{"num_hidden_layers": 22, "hidden_size": 224, "num_attention_heads": 14, "num_key_value_heads": 1, "head_dim": 32, "intermediate_size": 576, "vocab_size": 8192, "hidden_act": "swiglu", "norm": "rmsnorm", "norm_place": "pre", "norm_eps": 1e-05, "positions": "rope", "rope_theta": 54000.0, "rope_fraction": 1.0, "qk_norm": false, "attn_scale": 0.177, "bias": "none", "tie_word_embeddings": false, "parallel_block": false, "init": "trunc", "init_std_qkv": 0.0334, "init_std_o": 0.0, "init_std_up": 0.0334, "init_std_down": 0.0, "optimizer": "adam_variant", "learning_rate": 0.00139, "beta1": 0.9, "beta2": 0.95, "weight_decay": 0.12, "lr_head": 0.0038, "max_grad_norm": 0.5, "warmup_steps": 456, "schedule": "wsd", "decay_fraction": 0.865, "decay_shape": "linear", "final_lr_fraction": 0.0, "batch_tokens": [16384, 32768], "max_seq_len": 512, "doc_mask": true, "z_loss": 0.0001, "train_tokens": 319100000, "max_steps": 13430, "dataset": "wikipedia_en"}
Each number is 500 + 25 x the weight over its row's rms, rounded and kept within 0 to 999. Layers, rows and columns count from 0. Numbers have three digits each. The size before them is the row's rms in percent of the matrix's.

# gate: layer 9 MLP gate, 576x224, rms 0.0666, rows 223-262, columns 0-111
# up: layer 9 MLP up, 576x224, rms 0.0634, rows 223-262, columns 0-111
# down: layer 9 MLP down (transposed), 576x224, rms 0.0606, rows 223-262, columns 0-111
gate223 101:510521470497525536468529457534525505462527521505453492479501474541521541482479554496463514491543470499516520505481518531520489512506487491518499502520502552471481489488511486542518490494456486443446508527477514527488512474476518482465472534504500512527497511539528492484522493513509450533431561533545534454493483519476504487467515542494
up223 096:498512502487501505466509492501492540473508567508507462474507521483485509495483518507484503501502489528495466506485542518511494491441491480518472485528481531496464535507529503503512466484432519439446500466476501527451541500507479467471485451514484567530548497499510495495477493470520512539478559521577497491501494522480519505468485502486
down223 096:495512500463491524491474518493489495499471515491497522490468525462446499505504493529498507498508526497476490517466506509523496493473497515477491529516491523519498505499480502466517329534537507437507524491493501479491472500485462547511492479540489489500492480481472542511462497478479536534540482500492522491479510498506490518508544503461
gate224 081:513508451492515504497474466430484551534533518508514473540523529519478475472472510486485483487471517511535518497512517520531511474489567495506488460507501478465520498480524498528507488473568498507541482536491531484534495532477495529469539446496473495513469492450513511511501475505530508466504504499489494478512515528486458465515484456494
up224 085:494523450477519520473498487455479516488507531482501520504498483488478453527501513530503515479531492505534484515507509463570504480513539491526478460506463510505499486483495477481464510450527505502521531507487495455530513535512496511489507462507520486547514522475502508476501510499492523542498572505492512528532484538497477512465485494486
down224 084:516513479532456487522539475514529504511518479494504475467526513541510498487458484510479488540551503499484481529510498489485528551567498524502501524497535470484547545492522516490495461512471522496468460517499502519491503536471538513466476539524460515521467482533521477549512539518520466510499494519515451514474478490506524485467490485481
gate225 104:460496525507454525482497469519498545508449462498570532471479482490515516502481482520494484506510514538515512499529531511473499491499534529509561526478521501491483485510509505454459526517478545515540489529484467520507537489464507501458514517491500442462501557508530509448555525549521510509526472504537470514465541480496477489511516540453
up225 103:537493470517528502520495487479549485476526512509470471523513521502510504511541502462481521491492500450489517510483453486509512506526472451477439494522496503474518509504466467528556502463517433503477525509518559480502461466519506494510481501502514568564504470506483510529465462522465509488494511478460515484521474516522541495477489494526
down225 105:508488442516506492516516466469515505476536505515481516531508483507504499536506507439521476471518525499501511527479481502518489556494498487452459529499511508518485522486506498508553552491500453518476505475510529485541443518494519511503494498488487505518512477530516487493524495492436495486497501502469517482514497472500527548510482474503
gate226 085:522515512504503532483551466511475470472488527491543526417538510532521540439532489476532489485492464518556487482504501481489476468488502506543513517446507527502511487508480480557526498527474524516458528489480490503536541511522511492468465539497518499537478533519549479545508479505496500488511539472499491505457505472493549519496518467501
up226 087:485535504503516531524503518475566529504465496482498483556476513474495539541510526466511493489492547480496506481550459480444501530464458485474497527546463467464467532511540533456530487533497493465531493489535514482498463502508473524533520488564507520458535484496548511504466480505505509498469494515474496482491538469497499511470526449512
down226 086:461502502494491512527473482527533491530475473518477520511510461470469521543494504515481522529483553491472532530534461471470515498515502579470472441557508547541513524500488503469510451533511511522500478503471484550496499498501527506521491498491547476490509505499492509479483515506491504471478452501507476499500518511496511471505483500483
gate227 077:474490470509484542517522503499511524479509505490523498521511499484496479529484455479463455515510534522459520496515507528461537518525472518498526466501512515506512467494475528503472509491503496455533534502490556473521464481500532469458523496502484515531466557485558469496483497531458472504502483483458550509529494513512491525509481497519
up227 080:477479490486488479509501545536516517520537442534495517470528507501525502525529531497492532445518430499484507524511475489474489517524511523494533536568510479499526530508495468511488490521502503497433497480507508512544506527464449509534484532484516476533472455469486444507510566517507487456478496490518501458501484493568523518464482510467
down227 078:539494472501524488510536484560488542495485467501494552531520467504503498519485490485497487490515473502499494460546555482484530515491479522531488497520474524466510483496443507512473502497487470482538512479532469498504498510506483482507501491500497545509503457495480485482482509521455534463505495488441512512533465503537468504510513492503
gate228 093:535502463518515499473517466499546507544525523491503500480525483529494477486493469479513489508471517525485479550514506509481483497509479478482533513491481547524478500500440496554518511507494520482453529492472529552471505476519514509442499493469529532499464511486514500542496454517488508472474470454488478484500498524502509512483466476487
up228 093:536498486515531468483466520500483518500519513472484514536464495502515521491517483498529506488524498491519504536509511529513500548500430522470526505521494528454465531477464479516461488511478459496472501522481518553499484459493528532523501484510496530482537458488505539549501477459538485489473472464489471459486525484484501504558487481486
down228 090:474485513510522567470482554505496484480492453514483477519488530506504510550489518548478468480529544501468496506455518509506513483517507526531466516482495500519479515501488498476462471474545512490524461470520523478520506520484489491528530506545483504474464497484473475487528511466538469498527510590513532498480514522518498492519553529496
gate229 046:516524507513480539504525480514485462559488473505486518443486524542548490483514538515420486513473528489501565516486483465449477471530522481505482534495495483533506513482542463530536485546550544530512501467466518477524535531451499533542513476458515483488502473511510519516509488512508499540518499532490519479491492496516471467543494502511
up229 047:558519518506478502468530490474482527476459509513519510493480509502507489525445530513490514475537475501475463502499512506460508535518510498449477476510452496481509517477492466467482494483540494458495488540505496522516502499522502473555467491457474499539487504491472517497518507553490500506512505545472500449533516470547483498511495518483
down229 045:489522481459505476466525506493540497473520494532521458479479489537494554470534481460490489525584501481493482533501479536495490494487479524501490490503483510491476501499550495474526519545474518461474543513489497451495489481532490502523487517541506540460465497524476513501518482477494505477461561519481489534471459502499507508498526509475
gate230 095:515489502508473514523495489473481512482505427517468506462546453501514509517514500546498496519523512529512497507457536516481510463534503484478522509523476523505508492516460495486472530480500473466527520512503519443519500429479542548507459515498505498504506482525512478484476504459453458505507545513506518483491483549516490509509525467460
up230 090:470531505466495426533508524502475495485470489502508537506512461503474517526500504538502543525482538495493526458510514499515535489499473524489522515518471488516496487537515482501490494477491479458513463520526513471526482469475545535508475519491507513503460474475514469520458467456508503512485512498464520496504492512488499491475528481522
down230 094:466497504502489478529496524468543499479484511517511526506502480510482528475524498505488543519486490494480513505512509495497495530496514457471515524492489485524458517541505491528492439473503498532488488495511503478489473479503533519505453533478530524497528470464528501515466477487538530531495483470510508507495482526516463467495512520489
gate231 088:517541482523512475468452491486522468504515493535512492502475476539468506503506467459477488488511538453475513500476490471512519489483501455520543493517528501484493510465491487487531509523471471462500496491513474488542508477569471506490524466518503486495546502508492513506519490495472528482490515464490452486543520451519449474504470496471
up231 086:493525493524506462496454513482497518445481526538464505485470473518479510497502504477496517497486547475508515506526478493487518472496503452509511498485487508457469489473450484507471485526472438501507479490458514520545535498509495509511516488530444508517549511505479503492488487449545502486476476486477463459525529487507467485484506481471
down231 092:475519530481483460520503513473499515483472512527492483450483492499477500513466523508535515491481513505483496534468469544514508441522511450476499521491509487463506475491465503505490391554469465520501479513484520520521499486474538504537526518515486499478497521467483502481471519500533483507500467507456506507478504516516495535507535480519
gate232 110:535504491532469529480477506472464503473528503486535523564555521528531493516457497527494530511522496513495451494438508478532496512497484514500497459536510545505458510497458521524521503529486501486479511504474523529513470486507494483515485499506503479496502538505459499505542490472478522465496515494491536511491481524485522503493473520477
up232 115:531490510503484529481500484485484516486514462500492520527532503522545486517450499539475526482519486498505431460431520472539479490489500495495492476537505514531476472474510535523521493507478520485492524523489519539539479508519493483481514503504516462497519566494490519509511459491504491489533497506540496534475482543520533464508506502480
down232 112:503518487498496545543501536445514496459511471487488526463492457493442447472502511530511503485488515475512507520528503518493480466508495507500474445509488474458496504450542495459504395480489519532521505489481533493492502526467482484525471497519511491503498451509523491491472493493469500544472488494480524510488535515525503501512523521517
gate233 130:507453528508509489503524517506476455517498471482468500498498486547498512495493477484501490525491500474506534508517500485491494506497504514457559541497494468478532495487517484519481488475575482491513474484496479493508505464470475467537481524497555469522514478512496503472504537558506493537499476537503451439493533523487504460528512480481
up233 134:515493494461498486494478484494495473496495475504465513489461538458489507497482510484511522541516487529470514519496520479494534486515498503493500527507464521473488520463520497495462464517544471542539501540500521474497523463495502497547456498498533435510506458521479504491492482498447503502481493539513476459489514475492498471532491470486
down233 128:525486517453480500492483518487520522493475483512476543506480502491480486516458526478492493503505517515447519536483521483480522495482519489484446481473510531513479498513500502509527346485502502525514511532480516480504504481477509512527515516515510471484492500516523533517505488473472484522456539538504464508497502502486513490478492500456
gate234 089:519454505451501455516500495514513511479489503520484506513515538528479496508513486482547528479557465473519490469525542500533493511495534480478465448486473505541501488526507515443496480487477489485422533533484473523533500472516451497490420483479540493499520496470489476520499523528496526510530526521505480460487450504551501515517490505486
up234 090:535485526484462491521521448439513530495477514498507508488510499472501522478500504481471500504525521479492481543468514484469519496521507513460521472483524513498495489513463486517526504501507509484481511523538504552502469448486519496476502556494459499497501497471515527480522472462531498510491461491517500523506517490479488509499478484487
down234 093:499470524477488502520492517514509489498518493502518472512505487521463485494513464481511470477510448486511540519514522505520528495439530543465495473516455551510489529498538476535488414486500518466530512492499534521498468462482454490465456493505520481462509503514505512522517528536469462542501486469497510512498482484489520515513517543507
gate235 098:515522530496513521492484517486503492500543506495449545475515506459521511541483527457491478497496504511501507498523536545450537497497550477462533477497533462546478512532499499523493517503479517529459492500524475511514482478508510494472490502502523486493493446467525502536502518509510486451496504516481455495494497481479501491464422530446
up235 096:483517532506467563477515482471483483467513539527448521491483516483533493537475503497504459477504486490512540494493505488465526493494539464502540500488556497511473498491534468508537511520508531492494473536507513515531460472511477502493522479513468481507476460476538510539510497494522520520496506505509480481513488477484517489476442494479
down235 098:491541497488479536504511523521479458471505537499453478500504501501511519514535540533532506496519471482493506509501487508475524473481515475483493526483542484504477457480495482515489450488548512503517495517486513523485505464509541517499547506552485521513483496458501489513462500451511480496531498514491521521518508509485542481457493530516
gate236 097:518521514530528525473476556502474450488500506539478470525496510447479472500484488511459507493519523491458536541521479519493458503484499522514506518491508563516473523446469488524467511510467566498515489527470479507512516505515525445492480522484513501479526473548542481507525543505476456508498523502520473461518496449518511475478464484536
up236 096:470476496503498485510508443470494555504517493476499543486502490535511554525539465498549459509515468512489462480508483487492533510512481478497500484537504461469491471523529529507537516511513433545557544504481506487513505458526488512508516473498555471521462515494486531480507443535484521478521477512519510544500515520456454501521485505491
down236 103:491491510468479503533526481480457505514552471507483506494508477514512530549498443494538474513505504518463476476474504490518523531503500532501527495529538487483522493519521502531515571479498480503527510493469485520515522462501557511483469485483537465490471548531490515474511470552482516501465477491546501509532502525467497509508515502489
gate237 099:504504485503503495476511526467519501516501467519502500545496510496486488500510498523465538489507492515468478501450510490458532500562497524504519482516478526493546535492510515508511515516524493483506481524528480531494529483480518509487458595459513482521502486495486471484507537491505521504487517517538479508463433498509498510528466513448
up237 103:526456483500474480497488504458506551499513542525466486529471504490479479478496488534523512464479475459444487471507496470479524480506500518470505483475468534529564508480514504472510500518485487509486456518481493517474527484460487505485487540479488518504514477500467454482520544479508534500463536468519516541479434516498523527500467529499
down237 099:525478517480489510508481520470507520489490476502480500551532519499485488465504511519494518530467491462446507510481504474450532452549495501475500486502481536501543527516499483476501406503527514512508447537490491495495478473472493515517519548501526506506538469454472474498492550506485473510504538484536515549495421522505513503491520506518
gate238 097:525444538463485504496513490481515499513477490526488534466517455544538469473514488506460498531502508495498538487469502505520522504533560490526481515509507493498476499512490527480530529470513503450463500512509483518499417487513469530539486528446517512448496488506476469493550496500455544476511527504483490464518517517471447497539499470493
up238 098:454454432518531505504505498497564464528529461477494478534511497503543489515484517507534468487495498500512504489489517545508480519478537469475488493483488523502490513535482469491507512471509483524503482472461492503501504516521504494498512547524537490511471538475520498504517507523433499529517514527500509491501524434491494478512497511529
down238 102:449479450457515546518504516476528492504502481481520505513483497494540468494485487502483476491475526499490532500476499524515510534481547469493498514511505519482516513528472491489486652477494506502490483480479494511496495477514481498465471524465498501465459492490511497489531555491464488520518513514515502484517546476484491488513496514525
gate239 090:516486490515490507500526481516509519575510483491532492445498505479517527474498527508519526517521518516482456463500479505488507462479561504460498526512524511436573508557468508472475499516489507511465511454504512542503501509494474489457531540510505506519501460504498471498538553503526483470501510494500512485519495454472480477506474533440
up239 091:540567513512573475513477541466454491464527473502497521513502525500504492517525507496498459486496474490476487514499525494488453508547509505490474468494499478529464516479507508550509506507512512467495496545505492465484494476527538460470496492466472551489497491481533490515475488489488456504536458476528481494496488502508493505477492503506
down239 092:524531525526497477535481521511497500444518511520496522473490524495502499526505477472476464513502478473510522504517524499473495482491486472465463449516527485505488490513503509547518521497511503495458472519513492512521539475490517491522483492481513519463497467491553468486537528507452495519488526475514484468505507477504515515503519511517
gate240 108:486513495493542499507503511513536486467521475515512490518512507499526502461516519524481471512491491495525459448512457470478495500507493502485500496539514478528484485456531473532486581476493492496470517520506499539496515482473493523476540480500507499475467540506534489520483473503491457473570532460516492462479499499501488468549498513514
up240 113:535466488487481492477492464500520489516480481487479496520489487502496514557491457466523505493504528473495549559503515491491503523457486500509479521498501495475523510574477507490518492481475508482533461502484504502532459481515464508530442503496504465522539487533491481490529557526494524510422498531494471529517530472506511522454515480450
down240 115:499519498508494518494503472523512481495508464522540483510507496500509520500525501490509499505487531451542510504521488487499495499484511504477501490539552508477493496503503500507500713488471490501510478486479515515489512463480486506482496518489506486495502525519513495510513492526502475485496519479501470487514508489467497487503510491505
gate241 108:470535509523558481497506493515524510496510542504497501493523524531455467498522443481490499526499462483498515501474463475466498470521512470497461519494491478518510489539478512508484554509494446491483541521477499462527527467476507537478505465485543496494440480507486492459519486503499559501495537472476478506492526489515500499500494523521
up241 106:512462506497439523493504515512485498488476473513521504512508463464548523523477521524490508442522534532516496512552497493544500549462459527467540501502489522500484475480479486463501480507490542522522460486497500518490478500520499502515479514523470499490548550512501522530491485516489477506482497516532514479512483523482524523500489493498
down241 107:467438513505429479522499538500484502445504504549541454525492498461544550521526475497484500489512533537493517546494461522523489560537492514535476472505494507486486503495503513512508522508494496499490478518529495513487524490488513512522509526502516484447504519515508480506503509508505513495469454523500517498477533491493530509503475489519
gate242 124:505489508472532530438505470499475515539454520530478535477488495469504499495524529478476491504512508487544524481513512488496520523524504484523506505510480454523550464479480479513513496452509507514482527567486483558519479482493510479446460506492551483502498503541508482585482512498522521510475512498513509477516491485496513487480479507449
up242 121:509496524465535544441504490513463517502458512535462534492459494457490486478496510486480490508491493486542566486494505502500545532500504494527485487501470450519534468470494501527507492459487498516466522550478512534523476488494490473455460502509516467502514508540500475588493514508507512520457514505511515463512500510502511492491478488461
down242 117:526505523443553481481472504467474461505455544500484496463483497475497498528533512515509512485517497521515499485476509484514509486536520484498503459452493459538520439486480503510499444477554483507494522514519499566501468499504511486479468512509488521509490521503476466551457512490557526525505514523504527488521490510504507516524531509463
gate243 084:517547497508528482478470496483523465510475486479518497545527464510484506476498490505494521501503494445506539527491480505533472524454513512476491559498458513577525479506514555528525494507485459494472533523463496483539521512491535466507468451497489471502483501532506473468535546524495459510492543480512546507515501503492499513486527535526
up243 078:494499502519535469452468517505531478532485503461541496510498486529475482517501489505524511500512505472486499530478494490538460476475534519513446546445474534547537475536481534495525488523471453477449523466501466481499494500512509499492491480487466487499498482500545483470501544466504488510520531470535513520541484540512489539476560535530
down243 080:514501472506537487483529534489516494539506474516470486504470498491476473471516504524506498480515505501465465490513490473484482490506534498490504546466462559513504454484467535440477438496422528459479485464494501531491499542531463506495512490492475516502502476445549490506507506481506508461514504486502521523541481495522447568497523508479
gate244 086:480530534530482518470480479479484502526516496474492495471493480472515475514519510517522526521525508499504513508548534524516494509488499456519472494514492488460493459499472514459507494500529487523512488517489458465498502489507519534533467483517543496560508498498475492454450429495472470491475521499501490548493511470467504467491496549495
up244 089:497498482455531514513494519531502459471509460507480514497476505489509518479500452511467483497500492485487492474509517501504436495514513486545521520499540476550522560487486506511486494454460513489523501488521452534501514526497496503474461538462498508479490493511504473516532507529575535458501522496459482530477494477498538475520495517478
down244 087:486454514518473500453524479447489532520520562491526469473540518536488507554465530502547546497494535490474492479489470471546520496484505536489484532491499513473470475526480501477509559508492501524477448517495553456519488495473503500505458481512516481486507492537486535507477506521502511487506521534484483484499504472547460469486512480513
gate245 102:482521488501549485532488531527465483510520535485498527506510500475433468547474482482445498543465502516508490497468485478507468526554480515510515490476487482482483504427488507490439515492463489542503524512521479519480496459497528450505484489505458519511550518483511502499497486494532498488503432492480542525484487480539497478500495467480
up245 106:517510511500510508472491493501471473487526489504521480482464466499560537469513482520563495448512509464493491511526549520501542501476522521494475538510484521519511492576519522534534484481537511519503512488472498485486517549499504558465498520510515511460457493528491472497526522481468480521501539508477489454515503507483467506515460546494
down245 102:505491486525481501500476493524499465527509479521527483525504483516539516514494479488521507495509525487464522464535517503488568511479476497535489530512457529461490464539504479518515590512533483485518491523508490473477517540470532505445476505455527487495464519551500482491530493521450481508480527490490463503542517476509493495471503514500
gate246 077:524498515514503556495498477573446500527528523545473469488518487473523538454519475479491541479524461511499497501468506539494460511522465498528526518511495478535527519507497502478543489500480493438507477518515476488466532474485501498557475464485514494492487488532463508488512466501491503485531485495524504493498454505489462446505516474483
up246 084:466465455495547448550495499531469530523502490460507480525475494449503501501498490521500487526497537464516500470531523502523494495509516504508465508489472506472513467500531478490444503410478530548553550487473538469493533499494522525486479489530472571530507502480480467507463506462502517478495493525519492513518502545509491505428484539537
down246 083:526555473489511516480464518449538453471486538519530513494518458536497465518428530513509510488512556496490454517507500526547508539500471472497536446497499537504513499510451484529542595512512473459507480506474476506508470494532484509467539497505491504531530488485511478508525473507504508489492504489462490516483522466534491503511518470476
gate247 101:507512551490482503509514505490496468540458495480515549470539470483459476456490513458506504466509502484474464471478505518502490525521515533491510497545492487506499502472461485497509494527524482477444534496478426502526548473524456505467436515463514496494556483503496521475483519487504485457484531476490451545467521502522509516466518479481
up247 106:520533542485465500489485523499496490523455474491536554476511459456488488490485478488506514474488515470471485501484488518490496522514509531462492486546486480499499499484440500512493498501516477523462538498484452501532527449508469502475439503475507501486531460518500455484508516488500503482498524452479454540480497498501514515464490512472
down247 104:457519546460472484538504521509485472497462514483496520498506469533499470496511508508511521427490505507481484497445527514517512520548481537493504490481528472519483516478480514515515413509515464495466532508496468484521472495493516488518490468491493527483542505493481530471508515456504483506485517512458479500478524519493483508484514494491
gate248 125:513510535420500524508475481527470504525545498461496479522476481531461460499512489538485534483488498499505520475517501518500521514457508481497527500505519521501522542468482487535536574507477501509470494505515520498524493509505481494519494510535468522476524517501535513498505484546489517489454528526508512529490489493480455486476477511494
up248 110:508537533506515485488486515509475537514509517476501461481444509517468450517495486560471535461485504524508502476485498494499553472501467454505505482486484537509514513462493482507524501517490533494509518501500538499478470528507508497516523494541435565513536488477493538538465467481536486482471485510502507574513490528492466504495535519528
down248 104:474512486544485478485502516491513528513469493523499490449510541480499522497527495491481494497507497511490482507494509495492504505520477464494474499480481497498477486511495495457481301490510540493513496512490513509479477533507508521481530489497526531539516488472456501534491503471482481507507479492489482509472475488514552518495535480526
gate249 086:472553539470465497474517484506494519480510522524499519495527490509505524476536465498513476466536498503458537497490480494470487524492467495522525511477505482496517476460530509539553483542523520480492520485498536446503501480481507507532520460506510517491536531525539548500495464492487500545481467509515503542482482530483491512516490465479
up249 088:455486505505481470513540509548501509510505534498481542483436489500510516475544493525519463505478492491484491539502492513441501538504511487521476480495523490508481519477520553492509511501498496510435513503530475460502542483495493504487493520496480480531484449471506508480540519483465431485488497472475463539526495559515517520491507525469
down249 090:486495463449484499463478508441525496529534512487516486499561507498528527545521470504535459493494507526493458492512487504527503478490520487490496501521478503515561467499493445507444593449498458503497490470508529497458506495522473451476542474448494480502467547475527539484495515509547523464531496534520523513513503464523521514503498520535
gate250 085:463524468478476516479496495457519512495480523499529507497437458506470513522489497460490514515498509468501570531529466497449553514506467526539483525456503457468526501513534504519500495511543525526494499494482543486448490513500523475500516518482517520506474476502508507520529536503494523505485516471468513468532516480542475499463488504548
up250 089:485492492528531550479525504478517476505511507516528498484508537528521491550486473513516511493550499494530487542452498499487497481504490516504512496511504542542477510512476518542579521475564537492538519539508510518567484529514489492482525479526488516503519545483478498493506487510490474474483507497528527528497489500476527481547542509467
down250 086:465489511534530462514470513506509487512521505519524527504484497555490523544527531485464443522484517479468520474544522485482486499523431510537486496473492471494457515526506516527473447490520522496488502469495465471485485516503488474512528512469454528522507465512458500521529553482479489496459563502511485500508505515552492496480480506495
gate251 105:469433533505540516496503469514434547504493481495458552486477467453487494483478480505552432531500507533522510511533509525528521506465493483461482480507531503477474446546480501458476493489487514534510465503478468529471496494471498464549486536517485447472487525503527504488490520494453496500491510471488518463486518488462507499465523466510
up251 102:499507503497446495493485505554490478492518518522464487507502547497460482469472524496501509503464499508522475501511458512472516449521513458473558475528480476482500447525483497505461466556527521527514548486503523499496522519459505495493471463551431517528513475531488497521483500506509519524497475509527501509516430543496519458508535536500
down251 105:518519494534503501472490485462532492482478502488540509516484532526495499516515547469469509471449439523535485504500540503428489472509475499485538488516445518441491516478508506510499521461523483530473552475526527488495492534482505508522495492529479524560498487474439465532474505488535530512505503494514526467515472560493521510498497506501
gate252 101:515507482445508516521459504516495525490494464476486482517482494510507567493491491470518514507496522527499534497507449491532486531522565502505473499486544518494477493513486538505543519495481479460475510516514488526500513512508493485480511495508471519442472501527503486457487528581518538472543533508514483473525531484509545498479495515548
up252 104:496487500532494491494534482518506488530526500522510539521552477482472437497505478506485469529534500442500486533512537527498500501473447481495535491526479485486491514530490447495478514497511494545516485463499524481531491487483513499508451504471568487527505509474507505537576422488442485523429441483486519522473497493452477490504472521477
down252 112:493519495515506488481517483519528503527488502521513524522487469497490470520487504493494480534558493481512517512498507501510499522457493521515533481532511487469505531520493465501487584485536517545531504507520530498531491480492518517497439508459538498502479493489510530505588473536454497531439472508516467487509519493476477498493468483494
gate253 104:511454493522483493481515493518491508495509442484467525503497489456488518496532468466523486468524481517500502494516493498489508458482532462494510458505475504507541519499491481483503500488513490498491481501526481489538509540572447468472508544525503545511534493470483467468477498544509549491518550495527459495504538487484476477550509537433
up253 105:477524520473518505475516500491511503501489481488540501516491465535491472521523509521516501536488478515496528479460456466500504508518480543539547512450494514517484554491520489526489515516517509480529534496459539504495460440466506485487503481466474508514483531524505486474486484503503469517496465466466527503502501528490522508520499462532
down253 104:454481530512483492493493485527515500481477492483527532519520473501502483532499475509532553489466455504483507494497474470501490497473473498549549509488489562500509495488470511510495513462522498479526471510464511516514514467495526522517505459481463471495535491480491469496485448520465498506492460483483512502511469472460562508494495477535
gate254 096:548544537526525498485518533506510515476523529483533491535508476516458495486485466501503510543523512526546481490516469496506533525465473495513515482499482500507509460508523442478503515486469511476510511455506514463481534533501490512470521473523537503463467510480472463480498487500507534495457511424524509511492504535485457509454467535504
up254 095:501453459501465502542473473477469515506471471509439504497463495471536516492509481517478475462506485476484502512473520488506444474511510494467497488508540479508454535511476523492493511497493501517490516535483478535550480452496486486515466541526473468541548510515504526519509524510485478514538492538489490501514525450477543514494522449501
down254 093:539479549521499496504542502517495530487502507484528492524512503508491517495507464499506524549506502491532492455481465507524528526476519511450498471504490511454488504528509497487497681502490506504497506479518492515481524492526502490514464470511498470452470533475481467491473495533473506490529494471532485484533492484521472465492477464534
gate255 100:511469528475439512420474488489509481489500495477500510459519510464509512513482539510468498457501477512485549525508522517539482542505506530520506482470492454471487505526482533549529544494535515523489511500495495534516486478473526493481506495498474504494476498496481479511483516535485508477507518461537463490507473492513480519489520514512
up255 103:478514459521556503564506499516500527501507478523516497551494501509502502472509434490530505550514532479513479507531462493461492493512478469458476533571516556516495485486516473489478490519475459467507507531523518433517523486495491497494482516491531478482531500547512528483556460521499509493466481518502536511474530485479527474546496483496
down255 107:503519469529530506518526470505490518499513466518517509496508465506519505506447424475504477509487517510502529486512476525499490490478497480460496478525521528507486506497489530499505572524485484492517523502513500483530515461484486500516461513460520509475483502586522492475560489554478508480459480510501513484481512462479499464513497505498
gate256 097:465511497501492510566517512471502508504502490483501487498473488529511510482437468524462529562487508543515524472483457480477486517462512505470524491470527490464486504512473502463510507486488524466506488535482487474497475534563525489478541521535481511488526514493475501474476534504516429467498495514491519493492525464535505500513478480465
up256 101:462539506496503497569514524466500493515499485467492479518467500517518503475447468524475521558478523545530520465488445490481488516450492502497520484483536474461482502524469491484502504498499536463542499522490487468507498531549508509459545483552479495476523513478475506481484526507527453454493485500494511499492529463547513487498484476471
down256 098:492510505482516478545529506482511507503513470492476512506474526503509476473487506552454491505452521534518515496446484478517491461482486477502524492498525482507490467509469512470484416525493528487528509513497506482513484535535480497508552465558484513489505522461478516495435531467529490471515493503474511493475489496540494512508524527484
gate257 090:482465514534523529522484472538569480495481528479487460481529537511511499428561480492478489505524503559437476520479513538484526490512507480531506507506477509504487525507479506491484499460495513503475492522482520424514518561528514496479496493531531497500458528528510460453523498499497521446483480491510511510478503495472482510525505481519
up257 087:498506491452441518483474516508536501510482488482491536457507474503472464552454505488526491507450501519520551496505484474468508507512526498488451523482484472496464498531468483474472504506539515478523535465532498512520463504486471527542517475506519512518525520484482510531529506505528454493511470493532512489466488460508455507500533531456
down257 089:472498459571485475486546501514500474544469486523484519499510495482493546478509482464516501482511524493475440491494542531473496508499485500532501502504512519460475508509450546499516544490476480482466520476538513514486515495487492495510487507480518486498468448497527456494532544485493509457510488498505494501508490486527528504472520515489
gate258 064:524540492511535559544544482486503470528557507512521518502511473502446535457505464490476469487476521484484500479513498496451455485527475514500536524513481481554485488496459456508534488486457498539544520475442483495437558556505476489542502499510517462490480504481515501496484518498481498470513509494503440501466510525489513469550511503503
up258 064:490484500497505495520489480460463515490507505494518549480511513508489511531488467446454480522505455499474509461512485425486493509512510534551491489532532508471532510491500465497525501541442503476482481505467491488524486523528519477503503503434520505480466512522522568516455472474508490491506498513516465473529542518482497505485497466506
down258 065:491492500485501504538512455470482482519488530495494513558559543506452464541506479512463449474498489471480526508516492479489522502530507517501497519499487529449483510512472427465474447512468530467526516476469521499525514509522473522484475480523491489499464542472533489535534500519467493504557516503502471461489528497464489472505530495498
gate259 112:476489477513506474476518484533486558496482506542505518506520522539465521462474506518461520543521462488500518498483513519470489557471533538504531514509512490494499533505498495454504515496447499525478517540497486455497493479485503469455469526478478514447492524520486486450520519535521541492500487501500523498490505505497460501526510495494
up259 113:498493501499478466477523499535474534476474505503512514485506520515444484426475529540462536512487454499518483477470538517448485504490541522513516502492519463509513513467553488429486478525461508499476518510504488464484491490494507489455494534498475489480517498509479502456486527518568530513513506522505518489488485548510458511524501496499
down259 115:508502523473466443492520487477497484471484496522491497504505487499454485472516511520480534494466459500484450481477536510445543479518537538532476480501501473483519482479521494477476367504457510510484542513522494485500509528513499496481491487503434519489532557519466486459475480476547504501513510497512524506480506520539488518510513484509
gate260 125:487506477504504490496493475517494541471472523496447517497483473468473486522559529505536448487496472549508481506472496477526515498486522487538475526494499525477443541490472518499501502521469490548490541479510520529503458516470486524509494500554497531484535522507507486468470493484522497459462472496472497492504498536481500506522508484540
up260 124:506488488491480526501512477507504532479463512527439514510483456458475520499561500497512446491502514529496521525485517459524499496495520511510520512480512529480462548479501521502508548516470469563460533472481482519525465502456446503508511510534503505495524512491539477488487532496512507475470488476506486471481514509468496498529485492514
down260 116:489506505528498475483510476517514530509474515440516508463499490462481465521537530551536491484472474524542490519521471532503531488512510451500495501468442530462462530489467500482489442482492525496510513506501508546465463528503493540525516518542476537477552477490444492462440500490514528495472500499476489484500519512516502491509519486492
gate261 111:531496498471520510486482476549514480492506490487486545554514466494487558495508497484472445464449490453471527522550478471474503525512486497488542528512528496526489494484479494524487541473524481500473546475453479459504458490514541494482518509485532495502530489539488493482519494510480492474469532514485497473526540492436492479512489438497
up261 108:520533503501519512499495476532549484507480510492518532517485463533484544494486499486447456480483482455482509492503457484469510521530528517506503515496495471495506499484511465504511501481493491458465544481468478494483459480497553473485529531472532530529531490520480483484463535477482487472499493514456481491554552508482479515518507490515
down261 112:489519504502509504495468518512530505515473512510500512489462520554492528509494489518465479492484462505470485462519461490467494531486520523499528509504472488495537461510559496453466476528494522498487547508469499535474471488503533477474552520465524541538523482480464487486465510477481461477480506498457472506545535501492498534514533445524
gate262 084:510526495497541515527480516500456499471454498524463496461461501500482504462477503495467467572498518478510461496446471502524501516529533519552567472493495506475471496481488527492466518487492546519477509542489499464504465513490530534519484499516485490493572484524515524530464490478513450500492490511472456532500527470540531515493487510507
up262 091:504482504488450517489508487544522473475560461485498496544542491514494512561529503511497529473508492523493515494497528461481552479520507472472481527498480516497526516508526489526524479491556474511524495470513516501512512466510486458492508525484540473492464503496533437495547495530489524531515505507527528464489456504471503473513498487497
down262 088:438502518490500473525510499508476536455547548494502513495491451493505500456543458505535483466516510495486505512521495496486512535523528476497447535499527519492500491503494504559502582501533458487517505489517458494533493476520523502451477538498497498483495519541518502507498500558440536474500514473503506470511516450499549518522444478493